Weights of a small transformer language model: biases.
Each number is 128 + 24 x the weight over its row's rms, rounded and kept within 0 to 255. Layers, rows and columns count from 0. The size above them is the row's rms in percent of the matrix's.

# layer 4 MLP down (transposed), 768x192, rms 0.0932, rows 495-508, columns 0-47
size [104 106  99  80 110  97 100   8 114   8   7 107 103 113]
[[150 115 119 108 148 131 137  94 153 150 151 150 145 168 154 126 143 125 151 190  93 130 138  87 122  58 140 137 112 126  97 128 143 148 134 176 147  94 135 104  84 126 137 145 108 130 126 122]
 [105 144 164 174 138 111 143 154 138 161 123 109 117 111 110 128  90  70 137 135 123 128 120 149  80 127 129 138 101 107 108 149 156 120  97 114 163 130 175 160 124 123 159 154 129 135 128 126]
 [114  98 149 137 133 117  98 128 170 116 150 114 121  68 143 139 130 137  98 104 139 100 124 127 131  96 189 116 103 128 153  84 170 120 109 146  93 122 130 127 136 122 154 174 146  96 143 120]
 [134  85  73 126 150 149 152 114 122 120 111 124 106 124  94 159 128 125 109 168 177 122 133 164 118 102 128 160 121 142 134 134 148 168 168 121 162 112 129  91 119 145 144 111 102  96 119  98]
 [142 123 141 128 121 147  97 160 161  96  99 154 110 179 153 125 158 157 132 160 115 119 142 156 108 169  84 152  95 108 126 128 142  98 125 119 134 164  99 176 109 119 150  91 155 118 133 137]
 [144 106 120 153 105 113 142 115 136 124 132 123 160  99 120 126 132 126 116 179 153  94 113 129 103 138 117 109 128 138  95 129 111  98 178 141 146  86 118 123 119  83 149 151 119 141 150 139]
 [135 114 122 166 102 139  81 111 101 122 137 135  91 145 101 106  81 118 136  74 136 110 109 127 129 154 115 172 155 118 169 121  97 125 141 123  90 124 151 107 124 122 123 142 115 130 152 165]
 [139 135 150 132 117 127 109 156 115 138 133  76 148 128 142 192 130 125 105 152 148 137 111 133 151 145 150 159 131 106  86 130 115 124 107  96 140 163  84 133 110 126 125 140 121 110 124 135]
 [135 106 146 127 107 159 154 129 160 143 131 116 119 120 214 128 177 128 135 121 130 136 132 139 126 116 143 146 142 105 125 151 135 113 142 121 103  92 119 122 136 123  86 125 113 157 122 150]
 [113 168 122  84 122  99 123 120 114 118 126 149 158 156 193 173 135 132 161 123 128  87 117 121 139 103 154 130 150 164  99 135 122  92 120 120 138 148 129 149  95 120 116 149 118 159 153 109]
 [136  95  91 160  85 106 109 101 124 120 117 146 121 177 119 124 131  87 141 135 121 136 109  95 129 110 143 110 120 168 109 171 119 121  78 133 151 157 139 170 122 121 117 125  76 103 148 131]
 [158 102 129 114 121 148 148 153 165 138 102 130 108  94 135 109 183 106 114 137 171 154 129 152 131 147 161 139 138 111 140 153 138 128 164 178 105 115 143  91 149 131 113 109 168 158  70 133]
 [141 128 139 130 126 193 132 135 156 104 146 117  81 111 170 116 184  94 169 141 165  95 103 144 134 131 145 158 108 139 126 151 116 146 122 118 131 141 141 128 146 114 147 149 130 192 157 163]
 [169 160 114 146  81 121 119 112 135 123 127 137 122 157  96 118 112 166 123  58 119 150 155  89  93 110 115 137  99 148 117 133 157 103 115  92 144 115  62 149 160 111 115 172 142 159 152 143]]
# layer 4 MLP up, 768x192, rms 0.104, rows 496-509, columns 0-47
size [109 108  98 107  99 107  11 112  11  10 105 100 112  13]
[[117 102  91  68 143 148 153 132 137 130 117 128 133 136  96 107 136 152 123 130 112 114 124 106 115 130 162 164 114 158 128 108 119 106 109 133 114 159 140 143 104 163 132 120 110 113 128 108]
 [105  89  90 123 113 106 136 162 157 144 110  97  79 138 109 133 137 115 119 108 170 124 129 111 116 149 118 136 120  99 100 170 127 130 106 103 179 147 162 108 112 124 130 127 104 111  96 136]
 [147 138 145 109 150 142  96 159 167 158 105 149 127 114 162 191 123 105 117 144 124 130 150  91 126 144 133 135 133 121 142 130  91 127 105 132 105 105 175 140 119 132 121 126 105 142 151 123]
 [126 160 117 113 126 158 151 168 150 127 157 130 121  90  83 108 118 100 148 153 160 128 141 136 119 124 117 106 122 147 128 154 143  89 112  96  99 139 137 133 149 141 152 151  83 150 138 131]
 [ 95 125 122 202 135 119 109 126 111 110 117  72 139 130 118 106 111 139 158  99 137  75 125 163 132 136 100 183 148 146 130 141 143 124 140 103 144 150 164 124 112 121 143 142  92 136 111 124]
 [185 131 140  64 131 118 135 145 147 154  89 132 170 153 118 126 167 120 112 108 114 138 132  93 106 131 118  98  96 135 123 156 137 127 123 101 130 150 143 113  93 143 117 125 150 108 109  97]
 [103 139 112 108 117 168 171  70 134  99 108 126 123 150 137 116 140  95  89 107 124 121 180 110 109  95 133 122 130 151 152 135 141  60 167 142 174 117 181 129 136 120 147 138 182 128 158 145]
 [119 155 126 111 116 131 166 136 119 144 102 107 165  72 138 123 129 165 137 154 144 153 133 166  73 128 159 118 124 153 141 104 124  98 123 106 134 143 116 131 171 120 105 126 143 106 159 116]
 [119 130 117 144 107 136 158 105 170 133 113 130 117 164  94 131 161 108 127  89 139 131 139 152 137 135  49 150 137 122 133 141 106 159 138 142 140 116 125  97 222 165 121 127 138 116 151 173]
 [146 123 129 118 131 138 171 137 126 148 130 149 114 126 129 131 140 147 148 129 127 142 153 135  97 139  85 156 145 149 109 124 117 165 127  69  91 135  95  54  87 163 157 110 148 128 171 139]
 [107 103 146  99 143 156 122 155 150  86 100 139 157 132 111  84 137 125 126 156 122 142 149  72 157 113 145 131 123 176 109 131 106  94 147 128 123  96 142 143 148 152 124  93  92 116 105 145]
 [132 215 116 132 122 124 146 104  84 102  93 114 119 128 120 135 101 117 164 142 112 158 118 107 131 113 121 104 171 104 182 110 147 115 125  89 108 145 150 117 115 114 143  87 125 127  93 134]
 [ 63 137 163 122 155 135  89 124 100 155 129 146 113 126 133 140 103 116 145 114 116 128 114 120  97 142 109  87 152 169 131 124 160 153 104  95  83  89  92 123 133  69 101 128 104 110 129 131]
 [103 122 123 155 134 153 156 113 125 157 111  78 144  98 119  90 177 124 116 129 135 143 145 102  93 177  78 140 109 146 158 128 114 151 146 103  83 112 114 101 105 140 122 133 114 118 125 130]]